{"intermediate_size": 2048, "norm_place": "pre", "init_std_up": 0.0279, "init_std_down": 0.0, "decay_shape": "linear", "doc_mask": true}
Each number is 128 + 32 x the weight over its row's rms, rounded and kept within 0 to 255. Layers, rows and columns count from 0. The size above them is the row's rms in percent of the matrix's.

# layer 2 MLP down (transposed), 2048x768, rms 0.0242, rows 2037-2047, columns 128-255
size [100 106  92 103  98  99  99 100 103  99  96]
[[135 122 167 122 179 186 120 129 116 168 166 143 133 121 143 136 108 103 113 131 190 119  93 153 132 123 116  89 149 168  84 123 111 116 104 127 153 115 137 133 114 161 202 121 123 138 149 132 141  98 159 164 123  90  97 171 162 137 134 156 158 149 189 120 176 119 110 123 180 114  87 128 182 127  86 110 125 157 173 146 148 120 163 137 140 129  78  99 151 126 106 139 165 107 110  72 107 155 132 104 194 131 107 135 119  39 137 134  53 149 115 111 114  82 115 144  95 144 142 137 108 141 127 158 122 120 118  54]
 [ 96 153 103 136 118 104 148 179 105 185 151  95  64 136 112 113 119 173 119 133 170  96 181 150 156  76 140 123 114  96 137 145  83 145 153 118 114 183 166 156  95 122  29 117 161  79 122  83 116 144  16 140 120 141 193 141 107 119 201 151  98 127 120 136 191 163 126  98 145 101 161 139  79 157 148 153 162 111 131 125 133 138 127 127  73 168 162 170  86 125  97 113 159 119 107 134 101 158 145 158 145  97 166 111  98 136 186 167 135 160  82 161 159 131 137 123 183 155 119 133 125  90 169 141 101 160 161  89]
 [100  98 125 157 134  94 104 141 102 129 130 163 154 141 113 132 158 208 136 138 128 128 148  91 118 118 123 133 117 107 150  99 107 173 154 152 179 134  84 139  92 125 157 143 138 164 147 143  89 183 163 114  85 133 148 126  97 106 133  64 154 107 143 145 151  70 130 150 105 150 186 116 172 111 122 185 118 120 156 143 120  87 119 133 123 153 150 128 124 153 126 175 206 105 103 169 150 129 109  67 133 124  91 165 144  74 126 145 151 135  84 150 159 114 136 152  97 171 132 142  93 170 176 117  93 101 132  78]
 [156 124 150  78 121 136  94 110 128 122 143  85  73 214 182 164  42  81 110 108 137 169 152 130 172 133 141 101  84 140 129 160 126  84 103  81  94 103 163 151  95 201 134 171 161 175 148  92 132 157 138 167  96  95 128 150 131 154  91 136 105 153 148 111 145 139  86 145 129 132 159 197 209  68 137 153  92 135 155  73  85 186 155 164 162 142 184 142  96 128 156 107 120 121 124 101 103 128 135 150 146 116 104 100 125 124 174 208  85 146 217 107 114 135 112 140 126 130  95 129 102 124 162  93 104 109 111 134]
 [161 123  98 121 111 114 139 137 173 190  72 135  77 130 162 114  92  56 144 174 129 145 148 133  97 132 146 106 104 120 120 134 148  53 130  68 203 111 123  98 201 117  77  79 121  83 180 162 108 142 114 164 105 112 153 124 166 137 178 122 158 111  64  59 105 117 151 226 148 133 114 184 171 104 147  96 117  80 123  95 126 125  98 174  98 120 151 137 128 103 109 116 201  99  78 108 107  92 194 122 100 135  98 136 121 168 125 126 134 103 184 112 101 145 136 205 109 111 170 115 127 118  69 110 146 129 142 124]
 [157  97 170 104  99 130 117 107 154 118 143 103 142  92 127 129 107 142 169 126 147 167 129 185 120  96 156 191  91  97 114 130 163  89  90  84 125 161  95  95 143 176 133 138  74  95 177 115 112 217 145 162  99 142 132  97 159 140 116 168 205  79 120  99 111 159 113  58 152  58 100 115 125 125 102 163 163  82 158 129 155 101  92 214 128 136 153 137  93 150 100 185  69 149 158 128 151  97 144 142  93 141 151  92 133 134 143 107 143 135  79 165 139 100 119 173 143 118 124 113  80 181 127 135  88 143  91 114]
 [131 166 140 124 162 173 170 200 140 145 156 145 124 150 108  47  78 107 133  81 220 107 160 168 165 117 131 177 152 138 104 146 142 110 115 120  47 111  56 142 173 128  77 214 137 175 220 155 160 125 101 125  59  96 131 101 142 104 124 127 150 115 134  70 156 126 140 130 111 162 174 125 103 184 160  96 156 147 111 185 120 125 106 143  99 156 190 130 142 150 126 128  80 127 205 138 143 141 143 153 174  94  63 107 168 154  91 122 124 137 132  97  97 120 110 103  83 120 141 139 112 119 105  82 113 124 114 109]
 [176 157 150 149 140 108 110  62 147 130 150  99 162 101  75 137 124  76 124  46 109 146  95 132  91 168 145 144 141 131  81 101 151 111 125 148 122 106 132  91  73 108 130 167 125 143 120 165 190  71  77 113 107 109 146 119  67 134  78 109 143 193 170 146 133  88 114  76  89 172 128 147 113 110 120 167 139 120 122  60 108 117 160 121 118  85 129 143 205 125 132 100 134  96 171 154  92 132 121 106 163 126 133  82 128 114 125 152 160 137 187 139 121 176 112 110 138 141 164 134 169 119 155 119 130 135 147 101]
 [136  96 141 128  90  73 173 138 108 162 149 127  82 120 157 144 153 166 171 142  99 185 112 152 137 165 160 145 161 120 124 125  93 135  72 130 150  93 148 146 139 153 167 120 144 102 185 185 119 144 146 121 172 104 153  87 146 149 135 150  75 112 124 140 105  73 162 108 113 131  96 117 153 126 147 156  87 124 147  85 164 143 130 131 126 122 155 156 105 147  85 112  62 173 112 134  70 103 112  79 124 113 138  78 134 139 106 130 108 158  74 114 139 119 184 159 150  98 148 159  78 158  97 170 136  93 178 117]
 [157 166 178 146 164  87 155 142 133 144  66 120 142  87 156 142 114 104 152 135 124 160 114 169 111  87  96  79 166 111 167 137 156 169 130 181 190 153 133  79 111 134 124 164  82 181 161 143  91 101 132 140 120 140 138 100 147 161 101 115  91 133 145  62 187 136 176 119 106 140 152 155 126  83 108 102 137 106 100 222  92 145  86 106 120 126  99 131 158 108 167  95  84 122 114 121 119 115 101  99 130 126 157  90 119 127 166 112 142 124 120 132 128  58 125 141 114 108 145 116 112 126 150 136 107 239 150  88]
 [169 109 123 102 125 156  95 139 102 163 108 144 139 147 123 134 146 110 120  88 131 135 178  73 140 172 146 102  93  80  79 144 132 117 155 174  90 115 161 136 121 109 115 123  93 138 154 131 101  43 115 139 172 162 124 113 126 155  81 128 136 134 126 146 192 129 147 132 136 134 146 147  99  76 125  89 143 190  97  75 119 110 146 122 150 193 109 166 112 168 100 119 162 118 168 111 151 155 171 114 155 168 111 197 121 127 120  91  85  82 176 164  56  95 147 190  99 167 195 157 141  92 102  96 141 106 168 183]]
# layer 2 MLP gate, 2048x768, rms 0.0297, rows 2038-2047, columns 128-255
size [104 100 100  96  98  95  96 100  98  97]
[[137 117 151 119 152 119 146  91 150 100 121 105  62 127 110 124  96 119  92  98 138 163  96 129 199 145 168  99 163 191 106 132 109 110 105  90  84 124 121 156 194 114  84 132 182  91 153 159 189 103 171 127 128 122 150 186 147 168 117 110 143 162 112 152 134 125 184 179 155  65  45 134 150 145 129 170  70 156 141 124 156 167 169 101 144 161  92 163  78 131 105 132 103 136 146 142 149 162 132 189 141 141 102 105 165  96  88  87 141 177 135 112 145 139 165 124 168  99 161  91 109 159  92  67 109  90 145 162]
 [132 148 143 138 154 131  77 130 173 116 102 100 135 118 108 128 112 100  75 147 117  83 138 116 144 142 126  58 149 163 106 138 177 164 135 100 104  93 116  85 183 150 104 158 105  90 108 129 109 176  50 113  68 148  85 150  93 176 113 169 140  64  77  46  88 174 101 145 170 173 100  84  93 105 152 138  91 166 141 133 113 130 116 118 134  88 120 150 105  62 192 140 148 169  64 118 132 150 141 127  72 182 135 126  85 108 103 153 143 138 156 144 102 144 141 118 108 116 132 117 126 169 138 120 173 181 170 136]
 [120 147 130 133 138 114 129 108 117 102 115 112 141 127 149 135 142 187  77  81 199 171 178 136 139 154 147 108  96 158 179 153 121 134 186 109 151 140 152 153 140 197 102 134 124 107  76  87 140 107 132 157  57 129 152 109  92 142 112 130 162  95 146 143  93 129 111 127 186 175  95 115  62 125 187 138 134 116 157 134  96 197 106 180 146  99 171 184 120  76 167 133 151  84 119 110 179 131 214 141 137 184 149  91 140 104 184 160  85 155 109 100 120 156 121 122 124 117  93  96 111 121 125  92 149  76 153 142]
 [115 130 138 155  97 114 127 134 163  95 120  97 105 125 139 106 116 161 140  94 146 202  95 147 159 174 131  64  82 122 100 113 152 131  96 164 150 139 153  73 149  76 114 148 146 133  44  96 106 170 140 127 135 135 140  98 136 115  95 137 142 159 101 124  73 131 180 183 150  83 147  99  93 135 144 146 169 146  33 125 129 137 104  96 155 140 159 137 109 176 100 132 109 126 134  94 109 138 134 118 146 125 144 129 159 148  64  87 142 144  78 185 104  76  60  76 112  99 147 106  99 142 135 157 104 131 125 184]
 [143 134 106 145 171  72 148 119 169  78 129 194 117 139  99 138 115 155  78 112 155  93 158 108 106 161 158 119 137 108  87 115 131 180 176 148 142 142 118 118 112 103 128  90  75 120 161 163 126 165 172 150 136  88 128 123 152 135 126 123  99  98 122  98  96 115 185 148 102 133 140  79 173  92 164 146 115 143 143 192 127 111 153 104  52 206 150 116 154  92 118  91 133  90  67 211 148  59 132  88  80 114 104 105 190 164 111  47 122  79 152 181 143 155 143 149 175 126  57 128 147 166 205 100  67 148 125 124]
 [107 126 112 119 121 163 119 107 172 118 194 102 126 149 142 137 147 150 131 151 132 179 142 106 156 122 151 125  61  96 141 135 147 101  91 149 181 122 109  58 106 116 101 121 119 134  69  96 145  70 158 226 105 108 103 125 123 114  92  97 201 186 119 135 109 165 122 156 116 112 152 158 145  95 110 145 123 145  99 157 154 151 123 156 154 141 154  94  69 123 142 134 189 110 121  73 106 123 111 122 131  84 125 120 191 175 113 129 215 117  98 153 120 136 104 119  91 170 113 107 139 112  92  60 191 160  76 144]
 [ 62 167 139 187 106 125 188 149 168 141 144  63 116 166 167 127  70 142 114 146 105 219 114 133 130  96 145 184  77 111 163 156 156 149 132 146 140  88 174 127 181 153 153 147 147 105  94 158 122 187  88 132 116 164 152 113  60 119  94  61 139 171 128 113  67 166 123 174 149 201 151 115 196 153  73 143 111 101 145 104 150 124 126 200 125 160 150 158 122 126 162 141 165 102  92 138 111 158 130 107 145  74 106 167 132 174  93 106  97 206  96 152 143 131  82 147 150  67  70  41  63 207 115  85 172  92 164 141]
 [149 122 202 129 125 162  93 130  87 177 147 163 114 166 110  91 151 109 108 106  72  57 102 148 167 181 140 114  82 172 114 142  89 136  73 151 107 112 144  63 114  99  93 203 104 126 170 123 138 165 158  77  76 123 146 101 133 113 121 156  88 200 153 173  58  90 179 118  91 134 101  84 115 111 166 162  97 157 111 127 106  57  83 118 114 130 162  85  69 131 118 125 151 135 118 141 118 150 147 138 154 223 112 111 113   5 103 138 109 127 163 184  86 127 107  51 112 116 127  78 102 135 108  93 124 161 135 143]
 [132 104 167  34 155 148 145 195  97 103 158 147  72 167 134 161 198 131 132 124 176 133 106 165  89  95 147 110 171 192 106 195  96 104 104 112 152  90 142 140 125  77 188 137  75 162 105 153 165 124 155 114 174 194 161 127 115  73  70 165 118  90 170 169 143 109 221 101 104  73  99 103 120 160 142 108 175 173 161 149 164 218 151 100  69 139 146 121 153 198 142 139 126  90 153  75 128 145 139 153 123 102 116 135 118 133 195 145 182 122 200 149  86 111 124 118 133 128 133  84 135  99 124  74  98 147 146  91]
 [166 120 187 102 114  66  90  74 122  95  94 184 121 124 116  94 133 126 159 136 100 113 141 112 182 193 172 119 118 150 150 108 170 138 170 111 136 162 142 145  87 142 107 129 138 152 147  74 122  99 134 115 106 132 121  77 123 133  68 113 141 104 140  88 148 147  87 136 164  84 164 151 100  75 118 184  97 147  68 105  97  98 115  55 181 102 128 147 120 136  45 118  87 100 176 128 133 148  87 112 144 159  99 117 126 166 144  98 100 108 129 116 140 134   8 133 138 161 124 174 107 159 173 120 116 117 109 181]]
# layer 2 MLP up, 2048x768, rms 0.0288, rows 2038-2047, columns 128-255
size [107 101 101  99  95  99  95  98 100  98]
[[ 71  90 163  83 138  79 162 152 115 167 120 117 113 151  89 172 108 122 160 109 129 171 177  99  76 167 145 123 105 127 124 149 132 113 102 107  86 143 177 169 195 132 151 122 146 121 124  92 133 141  88 134 122  88 125 193  87 167 226 132 159 107 102 132 122 104 133 112 138 215 135 113 135 106 128  83 164 142 132 154 137 135 151 102  72  93 116 112 135 127 136 140 137 133 127 166  98 132 113 131 124 187 193 120 108 191 155 163  86 121 175 105 154 103  84 183 138 169 174 151 127 114 110 149 122 137  83 160]
 [106 129 185 138 116 117 149 151 112  91 121 189 133  68 150 187  95 150 119 105 107 156 130 152 164 122 132 152 136 162 123  99 154 139  94 152 153 150 154 170 131  63 161 132 131 158 104 114 111 126 136 197  91  97 148 119 153 130 137 143 101 104 128 137 180 111 116  70 101 132 156 163 103 111 143 149 138 114 133 109 170  83 221 100 138 100 130 154 138 151 152 131 150 120 114 171 144 131 140 101 133  85 156  63 168 139 143 143 104 171 119 110 148 140 160 106 168 135 131 207  98  92 110 161  99  93  93 155]
 [112 101 126 147 149  89 114 141 114  85 175 191  95 221 127 160 142 118 134  77 172 160 166 182 106 217 138 101  93 161 134 133 100  93 126 112 137 135 117 112 117 139 110 133 121 170 142  67 116 111  69 101  68 168 144 146 128 180 118 112 108 118 126  91 115 161 120 128 150 178  89 186 134  92  51 140 113 144 200 130 114 189 135  97 133 160 148 111 153 111 125 168 156 147 145  80 109 128 130 103 132 124 138 121 105 186 150 225  90 246 141 129 138  91 111  82  97 179 131 101  43 167 187  46 141 108  96 126]
 [135 123 110 193 164 156 113 108 106 158 151 125 152 141 179  88 123 111 117 120 108 164  93 117 147 103  96 151 164 110 171 122 137 133  80 120 138 121 136  84 167  61  76 167  99 151 197  94 126 104 135 129  97 131  86 148 125 170 149 122 140 166  78 138 179  86 137 110 145 103 107 135 160  90 131 123 144 123 133 127 106 134 104 158 166  98 125 105 194 156  54 106 185 112 103 115 123 124 122 135 115 125  67 126 121 138  98 143 121 112 177 103 106 114 132 128 146 124 148 111 169 175 132 142 103 101 121 164]
 [118 113 107 112 167 146 119  99  93  74 160 184 131 123  98 125 187 159 168 117 150 155 176 173  55 104 128 162  89 177 147 136 108 141  91  53 134 124 130 123 146 171 152  98 134 159 136 199  98 174 161 148 128 218 105  86 138 131 141 147 118 107 147 140 109 149 147 125  79 105 125 117 143 107 134 141 111 129 134 155 120 165 152 128 136 114 148 136 103  74 101 126 180 165  85  78  92 168 159 169 155 114 103 116 120 119 171 136  80 103 124  89 126 132 154 117 153  95 115  91 140 129 111 136 112 107  96  92]
 [165  94 124 148  68  96 185 174 123 115 173 144 109 186 112 119 160 127 121  92 133 129 114  68 175  63 131 132 128 147 107 128 117 120  72 107 140 107  95 102 174 141 126 184 145 133 143 135  94 105 125 106 101 160  93 136 133 157 143 143 100 161 149 137 161 104  97 128  74 151 108 179 127 105 103 157 118 104 115 110 123 141 146  96  85 130 135  68 154  91  69 112 172 200 122 137 160 184 132 140 137 159 120 161 134 136  95 119 141 155 179 107 104 108 123 100  76 146 153 171  95 130 144 150 140 160  94  75]
 [133  84 127 112  73 117 132 162 166 107  90  97 145 151 125 120 106 104 225 150 105 117 156 146 100 144 127 125 103 138 129 118 106 165 130 107 124 169  81 134 119 115 100 106 105  79 125 120 181  31  91 187  93  67 148 139 133 113 143 150 115 229 115 106 150 154 163  83  79 153 117 149 107 123 123 126 114 116 141 164 196 131  73 139 119 136  96  93 116 158 133  96 132 185 131  93  79 119 137 141 142  79 103 159 145 172 109 130  99  45 151  83 146 142 112  47 114  79 100 127 147 104  71 105 167  90 154  86]
 [106  93 146 146 108 150 170  99 121 145 146 135 124 144  82 167 137 151 179 103  69 128 127 143 115 163 130 161 177 103 106 106 109 170  76 138 161 153 104 131  95  64 147 106 147  53  96 106 145 151 154 103  83 100 117 132 167 134 141 139 151 211 136 184 133 125 164  28 124 132 108 141 141  89 160 129 131 122 130 193 156 120  72 184 152 135 113 120 102 122 114 143 152 137 179 104 130 182 151 142 105 104 113 132 156 145  98 120 131 164 123 123  98  44 135  92 160 138 172 107 122  88 113 140  84 137 164 101]
 [108 101 194 184  66 162 189 115 139 135  73 135 115  90 126 109 103 115 147 126 204  93 143 143 134 106  93  97 113 108 157 139 182 113 113 105 160 126  88 142 144 129 133 133 115 157 249 148 156  95 135 101 127 109  85 148  92  77 180  62 109 117 176  81 121 110 125  93 125 165 141 187 112 114  99  91 151 158 117 128  95 121 175 133 119 133 144 139 117 107  92 147  95 157 141 106  85 102 160 130  80 145  79 127 140  97 116 159 142 110 172 107 148 112 136 142 125 170 165 110 105 179 128 155 195 221 156 121]
 [144 105 117  81 144 147 144  97 141 217 138 242 167 138 119 105 105 124  79 148 109 101 170 160 123 166 142  86 106 169 142 136  82 127 148 180 108 126 127 106 130 111 103  93 141 141 119  89 110 129 125 121 157 138  90 110 158 128 124  75 135 146 167 149 156 101 134 128 136 152 145 164 103 116 130  87 141 160 113 143 128 185 179 208  99 136 102 146 130 192 128 150 153  91 114 106 190  42 156 107  68  34 177 109  94 114  82 108 104 120 159 143 131 127 102  98  71 156 159 162  90  90  82 152  84 129 124 162]]